{
  "n_layer": 14,
  "d_model": 64,
  "n_head": 2,
  "n_kv_head": 1,
  "head_dim": 32,
  "d_mlp": 256,
  "vocab_size": 8192,
  "activation": "gelu",
  "norm": "layernorm",
  "norm_place": "pre",
  "norm_eps": 1e-06,
  "positions": "rope",
  "rope_base": 10000.0,
  "rope_fraction": 0.25,
  "qk_norm": false,
  "attn_scale": 0.177,
  "bias": "all",
  "tie_embeddings": false,
  "parallel_block": true,
  "init": "uniform",
  "init_std_qkv": 0.0647,
  "init_std_o": 0.0122,
  "init_std_up": 0.0647,
  "init_std_down": 0.00612,
  "optimizer": "soap_variant",
  "lr": 0.0055,
  "beta1": 0.95,
  "beta2": 0.99,
  "weight_decay": 0.062,
  "lr_head": 0.0141,
  "grad_clip": 2.0,
  "warmup_steps": 200,
  "schedule": "wsd",
  "decay_fraction": 0.355,
  "decay_shape": "pow",
  "final_lr_fraction": 0.1,
  "batch_tokens": 32768,
  "seq_len": 1024,
  "doc_mask": true,
  "train_tokens": 121400000,
  "steps": 3705,
  "dataset": "wikipedia_en"
}
Each number is 500 + 25 x the weight over its row's rms, rounded and kept within 0 to 999. Layers, rows and columns count from 0. Numbers have three digits each. The size before them is the row's rms in percent of the matrix's.

# q: layer 2 attention query, 64x64, rms 0.156, rows 0-63, columns 0-63
# k: layer 2 attention key, 32x64, rms 0.154, rows 0-31, columns 0-63
# v: layer 2 attention value, 32x64, rms 0.144, rows 0-31, columns 0-63
# o: layer 2 attention output (transposed), 64x64, rms 0.146, rows 0-63, columns 0-63
# up: layer 2 MLP up, 256x64, rms 0.168, rows 0-3, columns 0-63
# down: layer 2 MLP down (transposed), 256x64, rms 0.141, rows 0-3, columns 0-63
q0 039:460516444501462477487528477532478489519508484464527486456526541501529489524494547485502484508509495515479511540538501534482475501472486513478488503516514491506480527467513538483476517550454480
q32 111:544461479473495490487459508476505489469447516506493467541474481495514495450511481519457486473518463512482543479480496463486510448483464487498490521461488494497490500514467451490497503480532495
k0 118:468509495495469500470490491560456467471524513510482491526462480512531472493468512492495479494489510497497517524495470498459441482494450505494517479498489560488506531466505527530466513543489502
q1 062:512485521464495464472530513480547488501510468473516461518501558522516488477511541485435514520495493481438495483465515469517527499502498497500481544539510473505522517519490476513530521490500482
q33 140:521499485472533531519468503480490453428465495463493472500453484503526477507532511565523458519507491520507514517514494465509526479518486477472502516486487508476475509486491485509516529478537530
k1 103:464508502457503519511466473535461468472523494538464458489496522513518476493465490519524514526477493492488488499490519474494464490530465498516526485472467565485444500486494505536471484527482507
q2 044:522539473530522475510504510535520501531505506520568463517509543497525502508506535475493490529522478500462541513502562501511527448474509502484454527491515501505518524499501490510493527542514523
q34 059:453530551499488473459488537481511510504489497489464528521493424527474515486478502513463468502502496514507519479420463467531495497479526497501514481499498468500497457491502489492502501486508497
k2 116:509475484529518504514514537470518543540441509486511497468545489482455534474520490489493500460502487514506509490497518503542496547499540521495475480478529445495518495522481494473503479458493460
q3 102:526477516509495516519502515468523501485479503504563506536547542552482514464516492506502477539484482486504484487464507511501498476468468496523489542531475531530507494450522461523507521455513513
q35 085:466516538489479466508500518475502531512521524512555471504485520514523504519474537537430519489523482531475516516508463507536515479501534525517513529468506482507505526477482482500476526543457509
k3 206:485509512461497472443479482527491469489523494529493470552462503539538467509488506529495475529502486481510501475490458474480500459496452499479527509497479552493504515500481487510475535546513522
q4 037:482483456518481510504456491494476471448479519496469496486497466516456483521488436496509455486497493508495470499493487504468498475495503492474462495502485473449465499443526509509459472489495463
q36 119:506530527508508477506535492512501552578547490501494519469549549502478517525486505464516548511487540477494486515525522517521524529486521544524492505512501513536519499499506532501513475499482492
k4 076:510476477492491493506460492459498461458453506494463486542457451479489512467508466494480469502512478528466511502470488484470490462472517481519487513501480461469466452505480496499469471486514497
q5 046:488510485544515485485531518519491510513499509481507521507515484478531517495486543504506482511530495547543502495511458554526420502486531522507547504515499489506536495492463512504538499525466456
q37 082:515484518523485535495525511498533531528508518547516504495567550525508499515491491484490535475493504467540493441505509518527516498518476519526552512494509498525502520516534463518485516497451525
k5 096:521472499524496525510512533474506535515453510478516552490520480514455526530521481490517525457486505519563510499503494514545501538529527518497522499524495433510526506498489517492506484461512471
q6 072:496513436534544514531506519549477489494487520500507538483504473452532509500512501489529466486505515520539506512524501523548492523486537485538515467461487527482470500499480524475494485539522525
q38 141:520506540526500463507545499515497535576517473506497525490554513489461510486498514470473540527456532520496500515484488532479510505494524518527498513501470510544533495529506515495475460488509480
k6 105:515458475501497487536520563481485515514434487457503517483541493476451504469474506524487522487493498486513518484479514485553513512515523498506520500488486479498526465504463536485512471510499447
q7 091:486521517482473452438516466507506503525506489527501461517499523530507480497472503485487501542522475470453529511474521477480516455482455502458439503535510492512536499473475504512495509485499485
q39 167:472500478480489530470433520485492457428489524489482475531433453526536500505496496536503460498524474509499513483482485483498481486488475466471502482508510490466479500470501495503505509502484518
k7 098:500490491505494480503528531469494538520432486453521538484510496482465489507492501517503519498521491496535531489484495487529540520517543467483509496507495434524531456499472512469526490465534490
q8 103:481489485446497543562486507506476517501488479545486525520468532512496483462534500519525527473474461508495536469478513523487472539496490513511494501465465514505497456507535496542502512485518533
q40 086:536510513548492487453459528491517468446521508438472503520491470512502521480498513521466500466490479508487511524520513480528493494497480518500501545450500528470514500450490516505540531523508500
k8 094:512500522485483535518510511490564474456501497504461515493515478451493507478507486494517520486503489467509548466499546456529536521512508502505492535509513514528542495485499469539561484485518486
q9 091:465521493499474514484469535504509499499519487491499525500474530514516460517526482526532477477484448524460466536512523501474482511436525472521483461503525524479501472516483532471464475528468484
q41 098:516531489501495451503501443536463460488521544495506512484522478506495537484493508533477488483497520474517513518492519527563487469510516546507488514483463487450473484481473498496498508502471550
k9 092:502490504473508528507471524485521472507520494500499573509536514488501475516526427527520507478497475526496470465540492475526489539518515498519505524512498486527511496451462489442509479499519488
q10 108:509482459536508540494501510500551461484461526504509481499509503498495478517492501487464448487497486545497532521518533497477441526470488504444488479498516511494487506493467515469470526473532461
q42 090:472519494512495535527464526528499520507465508527498517539473509555510539522567473503491518520517491555486514441513533480485509493523519492509542501464519517508500501489482462488509499525501530
k10 085:502490517520463551482515505439522525519460485492501475505524548538492510521530515504498506543482457511440514487487520526528506535483462478479515521520541472520499520496479484516479509519521503
q11 126:524496451490523510499529485516533509514468480548468493489513533513500479510489475458501476496489492481570537524516489534502460487541476515471494482490486508521485498493490470495455532440513517
q43 083:451510519527490506469496531516515493525544516481527481464491517501474543500481586510526490514483512509467449511483497506478526522477534502469499531524512473453500497515511519492522470495495473
k11 087:514547488485492472508503473517575508491497483524524479534503512510529481487478531528517540511464494518478532560475505475532524457506486469540478470488496488540499511504510498514495482535480527
q12 099:523467500503498518488524462513526486475490498523476530518481496501513488479514506481529504490536515516502481487491515519457515463468488458549522544468544506487502476543538461512454464500450486
q44 090:471518486481549460479501466511507517505477490537496558515490475470487540508482515500489482502526454491500580513476494542470512497484474503486498530449510530504513482515499476475488530481514511
k12 095:516459504493564490507524514499496504527477461505494484523495459481452524491516477485532510479535485503531547478490514566484501465485483471509515485482505451495491470526505474479504490478518454
q13 103:541495531504541477489515438502550499513533509472485518531492513524502511499512465494440497503522502544511504483488469529512469513513497549520479532519501502494526498531500445487512520490493549
q45 105:473528484468502541496519459524514496480475539499489470510531507491507503446462535536534461472501511466541499453497515507486485523530488459516478480464518529482481515476494496468542495510515488
k13 086:538518503512484466510525437463527504542470515501521506548525479496489532474510493490510506517509482487497531499461494496513444491486478530518463514483511540497509454519513479511489547476500548
q14 101:466540497477525530476480484478498519505510523499482518472481515480476463511487511463583506457515472504485519490481507459484496511506490489486544494440493515484519516490498505515543487474450524
q46 102:467502488443486512546495501516532470523525472532461522493531499543473493495502486513497511485482494499488497513511511528535461535479513505522471491568512490474524472511480542498454466526483514
k14 091:468516495466524522504508438535489507485540517520480524461486524482503465526483495500530472491498499475525522519488509480487428524504499473485541495468495516510514505487496552506478505474469555
q15 105:520497520533474497500526477493506501516466478483473511497498469522483502533479475508499455498480510563527512530539468490496534462494439561541505486486474508511519513468494525493549496491517495
q47 093:493489484442463507517517493511587489471496529516549462502461515519511513503510512540448500484518475497490514487491510474497542511472516504533519489513512508512514497515515507497520549546489490
k15 094:491517499502476501530536515489549527493468512476491490510472520533492511535506489515527527486487531534540491513568482498498510531464487537569500506522503503512494475477464554501522532490498503
q16 129:494501456489480521460493489515513512526482538534463524511535488493481512478508502466471530470433498510459537484489530463515498489501474518466473517451476518493530526508547505517511512501472523
q48 090:518489452490481459529500513468473483454494514464469460498468481474535519487502486542540484506527544480501496509502453520548531468509511516488501497486516492555469512522503501486532485511528485
k16 109:540503455453528479496490482501524500509516518502455461481560486488495527491488512468501504489498519481473463471488500519540529530495512542451469527503491498489523487485493510444530486522463511
q17 118:499533502481551483527515505504465502521494516497511472513475518469526456431489542501522530514509544507486511575488505563491506538504504505495494511471496497529485521496498487515499480494499541
q49 071:535491514474521489529484465506483514503531493482484508516467502538512486517491559541499471521545490481498502496509527491527482459474507497508520453484548455459477516514483500458554521503518484
k17 083:490501471526535466487537471505492508518502520473484535464505483484544476483490506476484486504502511462508492509503477524530506537475513495535471538461558469543511544536489491509546518469488512
q18 108:524505489483521513498490496529531480499488514489489505508491488548516481506462474526519495463479521462557560490473455488493519522523522480489540512497493458492476476483508533449471476467530472
q50 080:532530514519493504511479499483536548530472505507484449508493488520523547508538533483520467537521483504489494513478485515466489532520563479502509462492468488466485495488528536506464489479522462
k18 092:484534516552508499490511492552525492498476493522476497550441501525531453511503503489507493489493509533523545548462523468482488495532518471495511503498520495516478517471535492461477502487533532
q19 125:487520514512494523470470545492541515479498512524491514513485531515487480475556452478506508489488515484508465467491499468483481530494467474526480492569494527511514512462512498482482462446534496
q51 101:493502521448528491516482517518518497491520477499526474513490509526474475440479496565511466498508524538528495527497463529465458483518509478494502535484473489518491465465521473500537490489500547
k19 102:536479511502507501533515538494535486517511505470530539526482494498466505442561500490478469502495514494508498503464488515525499505514520495518477456532514487519513467469459502483464436456501507
q20 100:518508523551556535497566463518515497490519484534477487517486515444527495464493519500471461502529482462496472462527491516470497497506492513536492472520500521486519502495538488476496532508524504
q52 108:521475487520497512446529520482506506487480476470499468501492466518469496488542528471480507532488476492468505569529532500486473493522454508454487515532501479485542546509516526533500478505483502
k20 088:541500521509531531537530507478528523484484495500476495499512519459511502465455535487444497525539475454495488525538504460480505480506517525482500509513447465503518471491501478526464481486500468
q21 106:499545497517543519482533501506501486503491521491494542493501546485526531541503489531543502493490490525512450515543489483460488518484527546489519529475454509458498468470487491514532487465474516
q53 102:413510487495454521507543499465555511479509446498482492493504511509477515466485493532503525494476487495480522493486465482500542465513532491525509495470529468517492538519512502525477500526509508
k21 095:485509495443509511508536508532498506513486507481469500477499491488521509488441528507553492492498528491526552562517465517490527522507494530487546476487510541486493481471518513506473524492509554
q22 133:504510503493484467503510483484486504470512518485507523517525546470462534442501558487478480526547491461547524507467511485537506497517508510509538509505469520530467511469526478505532515475521531
q54 091:480504488513438520517490490511516482479561501502529486518500456531512492492533448499513533503482522545522505518548487560494492497548475503494534522513499514475510503508496523501492509503475555
k22 098:518538462514501490497512484472521494487517474487533530492531473504464544477492524508466495506494502482541455487502527469550544488503503515469535519492472486502535505529477511484523537451499551
q23 105:495472500454497484482519482549523515486497466470506461491500514495488509519481502507473458459506519484512453511537522514439509523527458459461531510455509503443508501512526492488492487481505495
q55 096:482499477492493498488467468532502464489494515543482536516532491526534474511483479489475471466493490511537514502463471502535495507510527545468441520500486488484507457516503534451446495508517483
k23 092:499483507473531487504507466485468473483509508506507557550501503546516512532484503521496475463523519509517517475484460501481483511529489475518549504430507522495480454494462498460502462502480496
q24 110:447475492489500504513509493504503486496506447470521474463500508553514497507542513526457488517453493498510481448486478520503496494459521531475512508519519495461518523551541495458527489467513497
q56 087:488486518490549512490519511501469484502524530553453510493502489505513462509492451491532532500456494492501525503485531472522557522499487519503501540496454480469495538492437502498476491518483479
k24 091:477481532504463487486515507474497478478520503484554543503529508521462506466483495512512507538471512531509505490464519519491490524503512520466532523478504498463472485468517508564518536477447462
q25 104:505514562463465505513467526484512518516504546508506480476502528465517474466463512520505479493526506510500502477503461510485518537521519465459518509456473501540536496505468492496449461480490477
q57 098:471510490514491488528504479509535496505516459527462532507492497510484502491516473469499487535435453521496538514518505529448510491508502551495478501496466518511522483468534475538532534475507541
k25 082:489453546538480509516506508507502529466497519509452516464519487482527498443485466520500505447503467497559488508504468543487501474497485476492532477497502530516494491499500449468481479477510504
q26 110:504471515519523490476471486516492462522512478516494479485512470542504531496459521507481486490454523478505510547459526532453473485506478520464468471496493509503486511527536541504478434511473498
q58 078:479511505472548502491494485518478497487509484551500531507469519444471512479478519550486523478534519503473474507498484428505487474527510475532500502476494492480502534485546466478497487488540529
k26 092:497447478491519461465510463462522450513533501515479524492513498491469510522469501502476506496486531503508508517460499532496485544549508502477483480530525483482496529493497518462504444464528460
q27 101:515555436518501459479488530544477512505492515470493513506506506472445512457469511499502497466519530492512559552530499532486485512519484495472487486504476510517521525489478480531519514512491491
q59 099:467527565521462510501532492493503500480517502512555529505505471500468525533506479523526524492450481495487492483450497532498523479492517491514482477503522535452522519509470516520466481545474490
k27 090:455555466493505475478517442529508461490472483487470483472540504502507474496534472531498527513493527548523512517511503515495525510467526493515491508456481500496508514522461504535477453495526522
q28 120:522503501487474507442476488550479533523513520447472502496507536479496527488489499493490453503513509503473506514478504503443496463461487559504520490451465499511522507457530502506513482480474501
q60 079:502463520507480460533520498485500480520503486499509485453518510519498485491520493526491496507507471477505477503485489514509493506487538389468517514564496465473481523490511466505464521510502514
k28 085:520482481533509467483500502475498520505479508460512471474545502484521477495538492518491468503504537525526493520525489420482538466476516478524512507499488486505516503447544545464498486466499496
q29 108:471488475529501472469526495507493495524531488494485522488450518453451553506492517492507500512558517474473509537525495540461474513487469484485493490511495474541516498507525563526505494504518510
q61 099:476504490497498493508526459497496521515486467486514493446526510532470516578502480494551523510484504483510518481493522521508518451472512501551519501454550503523502503512463515482514534529507511
k29 109:466463462520495486447496469548507483466486503480469516479475479491506524498512510484507507530553511498482471515540482505464501521466484553529484487487510518559500511496512541493480455489499515
q30 107:503496497504476505497460492479438546509481520471533516455519517481475500544481488484488506484492480476515513504499546512534504509493440488471483496505475550447483511464489523551514511491483511
q62 088:502449491545528536544503487541498515485462495480479498526481476482528531530471493477539486494506522538524504466534463473502507485482507552470503522436482514525480487494490494491488507473514503
k30 090:516536548510499536480457495493484512488459542507528505461513492464508523545493475521478520485500512455532514444503555528489507487500444519494495477497518523496498502483496517532522478513472516
q31 098:499501504518476516491498494500468510463486468479562511465491441529486541529533488514535528504509534455517473526457489499506462476461477487484504496515554482503507496505496512465459508519485493
q63 098:523504529537518495503489461501525474525521474543464440525509487524480512517574497493466552529486493502502483485507464514512495487488500542518492474518501502492465518504493442501477479484523515
k31 086:481496454495482497494483510518456523535449485481516526514485518506482462536523506477505515520471528471519498538536504507531461495538488474512520480492517504468480555430517498475497482514512480
v0 103:523537540520530507496488485461520485497522469493528492538528519495517553510528506512463519497502447496503498500514533520427469545492491493485511471527520512498503521453480516499492459486494532
o0 087:501490475534479459531529519519477508523478514482518520499504459486516487501533461523500493490514562514545525508528470467543523503470539479514501519443524460519474493469507519489498507464508513
o32 116:535528531515529525487480466513530496476532484514508522501515562519508532538524523483503493533510451508495473488478520521473491508469486537533515485536492537479490498500509439462532511502510527
v1 097:475450533473475526507544500453519469500496468543519504530477515486498532481537496524530488481469519476490491482553499515513509484526489501460529550501551514523518478514536509502493472508492495
o1 091:539515499503530426510468516565507543516496510490500469504513509507517482552467483482487504469494495503492521529514526500480515480488518471550473487476494515514469482465465472515504535531512496
o33 117:469492511495486568490522480492514466486512498508493539480473509496488500459540522525510493520478516501513490498481466485519471537512484516442531506566486519477544516499541542486483493471493521
v2 106:496514490509510547531509511480517491425434497539521497511518507503535498519509520492487534466463477510537509440494495455546484496521512509497508510505486507492509516508516463491530526536478483
o2 102:498505509533471472473479497500511490533528537484487489479490497478533501489525502465458465545530528507432480546488511479435510530484519487550491482467507521490483496518491519484506471501511477
o34 111:472528489467515486517525475512485516493486453525521547487525494523458484499485469522526491456469481500548511458502509508562487457502510486481515539482503489468500490472515476517534522501504545
v3 104:501535521507520476525539500541491506487488502480500496514498535457474472463534499452464479508498522504522504498531497474523504496477492499511548543500488490523513473486516572535495509470523554
o3 082:511469463475463514503471500464489476513494480552501493511551479518492531514538517515532536499479474489485502502486503559495527505507504541464477512521530515476509498555492509474490492530474448
o35 120:491518520532501488447511492520497524466510551445490525489462510467507482486462513486456449514521503453523482536490520450511494492512481496514480496519483475493505493458537510525516514473489527
v4 100:485505460516537515511527520524478517524497484531492510514519431526523551523528508494494513541565526500460500493534484522509532508480489509519515473481534505509537478510499479493510502510475554
o4 091:492499506482466530498424521489500494468509502485526501487469516527519469502478463535502525452447475529541526490463527474497520487486489490499470508528491517517475526478511537480480523524518464
o36 116:528521475523516471523553501532500513541515490522480492542479472470500532499529516459517474548541519463470477493530502533517503511501510490504543479517490508492507462541507486532530510516532534
v5 101:520443479487492509508457483510541515497469533523525480507517474504486502514508528488467502535488483510472516512513481524523534484486446543536456487546504541509493490471498542514484535481523472
o5 100:508565528485531545519499516515512489484497508504493501482507515496519489482497517540543506495516520499499469537487517517485476534530573484501557518440499467503534499543500502489502490534486497
o37 114:512448474565476490477530477471494515533474539496514528502530464495455534502480492458481495507483498490494524470512518497496525492476431522468463490525511526501503504504497514531482522464506494
v6 098:458499491486454520504479500457529527477511495478501470446482500473510467525475545500471504499506493489479493507463467539500506492494535501526547543459521489501479538492481470523494501538461522
o6 088:498467463479524480471485501562501488511493518468471520512467505498493544491526494508472492470460502520510538546514521466487501478530511492490460467563503526484486502466510528448510512515504510
o38 096:517526494522488533519516516491481469492502525512524508486543489496515503508463523507527501455531534486522487472464517497519510491469479536496497540402495493492459505504467496502485469461473511
v7 094:534537475496502520507531536476448496500510527514542511469490535505474450499510515526465524454534502536461551498505500517477487484529489497500511496482513492507505506466478486508450526496547477
o7 099:524433519482497467476522463543560502524474442484483503504498516519526504501493513491528466515486504496549491514493476456522519526495491511480520519467492492487501484518539514557498518482481505
o39 105:488555481511499529525492559484471524473490580515493490498519504457495527474499475487456526458518520495475498466533525520493496498510539492504472493530484522503500529483478482471510474502526488
v8 091:493465502479484450466523521523502511507511469478506520494474500487492482525550463457563516505489525501482530479512483511461448508500477516481477482522540537499507514532528470510506519477469468
o8 076:506498519503504514509484484518498482485485532501455497476507485483507521474450515476487505484501482498489496556463470460536525514518501493440493565462445501488472501457493521461469510483508486
o40 103:476489495532493542478515513495509500479510463492486526494480456512521490495543492519522555504447524494507507494513528523481462510495520496552504451552561492515531513539506516522504482506476510
v9 089:522496518510504517498463451503463529499539448516507479481502503468508484493492525475516487458490469497465572487482479496500573500476503503486490498461505489486551492502514527503516516500542519
o9 084:485508478521526484499541487473500489524478531457483495522566488500486522529502503507499483520507523495523441481541497527532475471483504518548500482536493527503492526514486540483490495526433488
o41 099:524502518498503517485456493490495489502546495535466519504468507442488485461481476487499506488467483493441543497484521476478559503513510508471487507460469485495519464499494482543515462486539514
v10 106:503465503516535529492465531478508478489522476448492498510507486544501491503589477481533501509481467528523506470464458505498504496478477492493515521507531492506471520458505507539467470501521488
o10 109:450531498469486423503514447523486510516501517520455463501505490490520509492438520514470499505513511458480510493482527500541502496500498561504475488490471499506529487541496487472503524493501504
o42 108:519473489527505548474479547483488481478516542468535543472465503505499526510535491453497509514498499501500455492520506503475479522484470469539514491489493530477457495444470504525497463508486521
v11 097:476496526474496494512535524479519491514507516468452463476504467463510508466525509530468471488495502552502447488479535484502535495488476530487539528478520522482529528476500472484501473544517463
o11 089:498521458524503522533476459478459481493473489495475500514474485489519452523470487503475476498505471463447534513495510521503496512504497487479472479515533449523474526514504524573478500505537501
o43 106:482497492467495479476512545548505501529537530498511508475548517519491527475492542526511484488494543501503433506507502487515520513481510499493521512484480533477543486500479506436522477507446507
v12 096:518489489542521489511485471499512526542488475545536472500474490486482497518578551488503505529498551496511512521523472480468524486496510472493467468532516464493494516456471488526507498523491503
o12 088:509505503495496503465504525477507526453468492481509492475526515540534490490487496481478489442506432511500517494494485497509522510449494492535567528471482482505484504538526504461484518462481471
o44 102:504503496507502503539507465497482466520519492516491537508481474484441502482514470503508494568512562516506496491507536492498484497516481514490419488500524496500483504459462480509507470486550516
v13 093:508537447491500483493501514485509535497472498490484510492503452525538539443484530540467481476456550509511486510500479495491497496511485522532481504525512487553503510469503500543469484478493549
o13 074:488478523531516531496471519481479485524531487499507476479481522509473458505534519491510511492524466505468491453474490470513513497484502473505485495484449538434487483536462515474501453550506523
o45 106:535497453466510468500486461506501463494501521525484514526563480499530540471508481470471482535485520478511492535493490537522489477513493545517478502543476518540492505446514472484486497478505489
v14 109:467483520484507535436522521504547508485498474519493478490504541508536510511567496507492487515524488519486517543454490488499495450540528456519495493513512503512470494500535525454525501490492496
o14 093:484545540509448434532486471489495493489499512488483513493486490498484518476487496512500517512498521478503506482529543479535478509473497564525540503526498526518501511458501502547518501531460543
o46 126:527469469508520562477519510543500509500467475496516478491498493513542463511535498491539479484503494503522517510483492496509503500515476446470465504501512509476492510512504526433472495456567500
v15 100:469510498508501524505476521492519477500507508456485472540479485485487514490486516452463498505499480439461511511487509497491435488536529497507510466510453510459530495495497494515437527511519462
o15 103:517526491465510496483542514498476513507493470484499517473521520490481444479475527502507521499444496516474494556520516528480535508498483494433468543482481510502543516525493520540522503494481466
o47 108:479490516526504529504489472493545504481470533512494507514509517505539545509490500505504476471553502480512486429478492461540498492514535521548543467469516484525472489533512482480492532497522516
v16 096:483480505539454490529563503501477509493498518480476481554478468502499483504492479493521492498489512515468464480496478542476492541493436457544486535487491462510506496528501493486460485517514484
o16 095:498525511482497501468458487531488490495477514503512513474497532520457509472495504489499523503492474474533551516504536451531505459460544517465485493512485557476481494480477499501518558468505531
o48 109:505468517518486483511536530486556522468551499491488487522508458491509509520513482494479487472499544525490465512541463525486503520534470505537530531511514459533544519490520495480500475532463504
v17 101:515506468511532498487525471532511548534478528479455519508488510458476516495519497534506496494561460524470506480488490516557468507458495487459471521528473489493480474503501513503496543473499512
o17 094:508478532456519489491520506471494462479530466528522471508562493508517521476519525472476453533473517479492491512497484476463537483499537517519509484515509522474488480471526505496502436487528533
o49 111:530478460539482470494500474532499536533466540462474528477444515480524490515517491489488522478515503514465486521553491515501494534493473472498498501498490510527528509513456509509507568516473497
v18 112:521489459470454479473478472477467485506499495496499506546520476488513513535492499483534475487494512506504508504490529485530499467463514565515467470472485501526512531474424509480498505492457492
o18 101:472489487528512519520511507494519502462496551502503503495457524493490467501481509521463482499485507477479500489536469473484528533534502462515547539518495481439513472509527495522497518550554470
o50 103:493506530495477488487494490507486524512481435463491506498535531504505519497518510489533512518500485535491531528496522493497498460475513572491480488466489536581502511502506509536525507450492523
v19 101:527514520529513550448533512468506493495509504494477499518453474494500478474481467492485507511469517520498513563496458474475456544493509545538456488464515504468513493485476515503516517501497518
o19 080:516470491441477472533490462507491505504492486505562496466562549452508517514541546495491498496510472492498486475480542522516522498526498473475512469515495489500490521514518507547483490511492506
o51 118:495516494562536491491481517495525478480520501493486522527489438526496504473484484504515477485505511553511511491493448483489483502462527546528478503501471510494509444525487510458552501473513474
v20 095:467525521519546542501486482445526563518504527471508469510505486497517479475514521489532521491494542487520463459470504505473521476519518495500468509479437517518529483509525491527480505491502520
o20 074:517514490517444480502534564535523498516484475490512502513488557525484504507545500518509471507523476516514547554530462499494481535481498474498484492549534511471474502492513497514520493481517475
o52 107:542478527495520522519486475452486504501507497501488543488479482532524513489513513516494547537479529533477468487505511484517577480519498512560528512459484499531509509519501513466474491490526532
v21 098:525500514530522477476535504509484493541464484458501494506500498505556515490458529508529514507497514531505508505477501482506538519458498513472469519502526501466429546483501489488461456487539502
o21 084:485486502500471549504486491462499538473497510507488486469510472468469532521532468490503469512491504473490486472486567483516497518543499515519507516490489507530543489530504550530518516547469456
o53 112:541495500473521451513492503515521444505524508473491549514500533550530472470482526510496551481504495513487510560524446524489485488475499510497495487519495499514507497490450466482488501488464520
v22 089:489504510569461496462497523504482509513517477488521491496508506533484542493492476488492439511476472491474495465525506447492534493477486533517486439480514495529485491493527567498499503513509505
o22 089:495517482491537528543522477517489498506470542526497531480517490489506483477459493504486522511478550481534513522464473530494466531526485495500502501483491478492501507513438431490459521468474517
o54 095:536492493508510522472482508495531494480523481494462497536476517511490493511520486477488482508513424508481494520532538470521510464513477523473471491534467496489523494476547517496533499531544440
v23 106:478468499529493498448477507481474497460480517469519531467511495450482510487482507511487498501543519445564506504574518483510496513469484477499479514471501497484514512451487485492511487526484502
o23 091:515500483518503470517491504526534502521465482537470484528523510532528458505555447485484515478434501525506474474488493479476481466519518483495504511513503490500490491522543469493502475432484496
o55 115:496508496487495501533511485478483482491532464488552519477453502482444542475462541528524465509554495491483509544492502546503502528481486486506510500497506510497508465496499516506499534557542506
v24 107:534554528524515498504522527481539517469528516448497524514547530507546495509505488490532493512491492519495467504567500500511516460488482476488503490500466480491514497481484461494542474518449499
o24 094:516460500480513485487463488508492491528491489512509498511514469520463492472496546527515515493537526475512494455455492520498499540520544490500472489525510467534491494538502549515533456454538470
o56 104:468538518502482543533554504492521505492490465490508507494499548489526458521548479489512488532469482518479507531546484498504516470505480475536523514454496542485507506478525465491473533526509524
v25 111:543460502498524454476526450488502496513549513500505485523506494535484488523508565525513496471529471541495484509498494528477500484445522492505544480469509501526544477494507501504545516497504479
o25 082:501512516495485524525486520475537454474481504488530515471504507481529486487531472454505519553487485471521524516474472504554525496529513466513446491550531500502475482516484495461467506530489504
o57 120:519490513514510501486505493544489548548498484499497475516495539495475528473493532523482504496506527541496481479531504491423480500503468510489536502454463539506517510501531497528522446461505504
v26 112:487513502505543508505509573524521514513553471514471523515504440491493524516494568528514491475481484494472505474500530472492482533505510483468494530488459501506457461490500501526488511509511482
o26 084:499526535541502507469505475448514509489479528450531458521499528500468492482507497483481500526481495494523523523443481509484480439479526520485494517494549463513545525529498516500478513521501483
o58 121:502460446451507519531482486526497476464501493547444536475486503477551483525477501504502509474510495504510479457555507490504485561523483507491508487505475532511459497483484475487507503504506494
v27 090:444498484512512546480509493465476543525438494475548511506475494489493517542480501531497505531495441518467485531498546483481482498498530507479494485503469478508501520515523516520504486508552509
o27 088:497505493524502464513495506524498497519535517549448482485530488506504465442488477477470473469462529472524502500483492526479503488525508469521483495477500542499523442514535486494480472482456467
o59 088:512470488504515491495493470471465499504456485486538495510504504501525497548521503505516487522537461535461474491511444500505528496484500548457537496519495456505485518512445500466510515538536475
v28 093:495454529506485531508511482483525503505515481453485493501479489524487459509506547505533462518509481531491487544516472471486493477510494516519462497508421524481516526511503450466489484458507484
o28 089:503561482492494474503517503496460522497493521516472506514515464507483504515493491490518527477514514481512478469426565523515466552505530523490522468462508479497525490498465491538507526504482473
o60 097:495428507528486526531491500487515510515488477506499520516480504493523523505511507535507473492510538547482528483556428489480553467489492527522493516472525506516486540538498513472496492508517516
v29 093:512466472502535509498489482479469528466516522456496467483488478473534477531525482493459470520444552499508482485512534512474535531535498508477521507526473464521468525502505506466530497523492502
o29 084:479501496502500526486540483531557476501438475551471508508499545482487460456475520491481529485501488514511500497490474503490452462449504488517480477515505507490517458517521510536497497475526519
o61 111:523515498491499498482491510481423506515581488474537502494511469539517509569498499534524469517461515479499492502517549479534522485521475515488506516485498486490489529489491489474519503524487491
v30 096:490497526496453493514534461474508478511466517489454494492520487525515531543517524484487497505495542553475550476483494486510483543507510476482482451503526475503479489479473532512536503542527525
o30 090:499474485501493464521480502509460501476520462493515487495459519498518491441476523514528512514505474466503424510485471549476559472509487482519505530526469518515482506516529468503469505514495482
o62 109:512523492478515501475524490504532514556522510517473529517532497534479492564518469499468492484486535535491550505549532489500455508490489513471497495481516487477529517476460515491552515509511526
v31 105:487527448434520488524505490478473516514474543517451505476521508464505482512553484493541484488489460448481534534472511497544514484489516522481486490512504492518517538487500517493474501479500499
o31 089:515455530526514484486488486499519487497538471477499473507500457477523481529483513543437499499505544519515467492522501511444498463506500486506537533535481517490466473512519480537546508516521487
o63 107:454535477517478499478501504507455520522475528497478497481511513482526512514537514444566488541509497505479490518505496510506517555509535523504488471479524524526524539476503544476472468512483508
up0 090:480462520509478517481492474513516484486478440463491512512472525498517477482500532477504488466525537537510511515510478510481490529489511475502477486493587522497489498472511499517453515543454478
down0 089:575507526529499528496493460541480500529486538505505475490493509491459491491505500507512481546496505484474513481496494446572461518523506510495529503523523509488513514507491496532512505553538511
up1 099:463455500502463465498518498517504529540481466498492490466518512471496502487518486497523468479489484496470497537572498504536487457505489447510470472501473530482516482481501512515498543525451486
down1 105:509497522485506478487484489432506519472454523498508502536526501490470525559529471491479516540535533516453501454520505500465520520521519540495468537522549489487497516517509516499517501491500507
up2 104:462481508533533526495495482465512538504496485456500561538478479516487531544495512505488504485474472482471465498544519507503513484539497497484519502472533438483500515509483484529531470539489502
down2 102:516504507474438514489511491512479483512494497515499478506495462483491523506486524514503466511490448434506521474492496485513429547497490484505526530472455515488513494524522474521478473541472533
up3 102:500501514522468463493526474499503484513495519494537521488537512493500553512517506469511473473520450487538487528504452509541481520504493467550530502489513526493426516500485463509489541501518507
down3 104:482528509474525496516544491436519529495532512485522499479498517490503526516516465433481491464491513553524500455493475511521514461510492519531513500512507486528469471511526501473475494504532456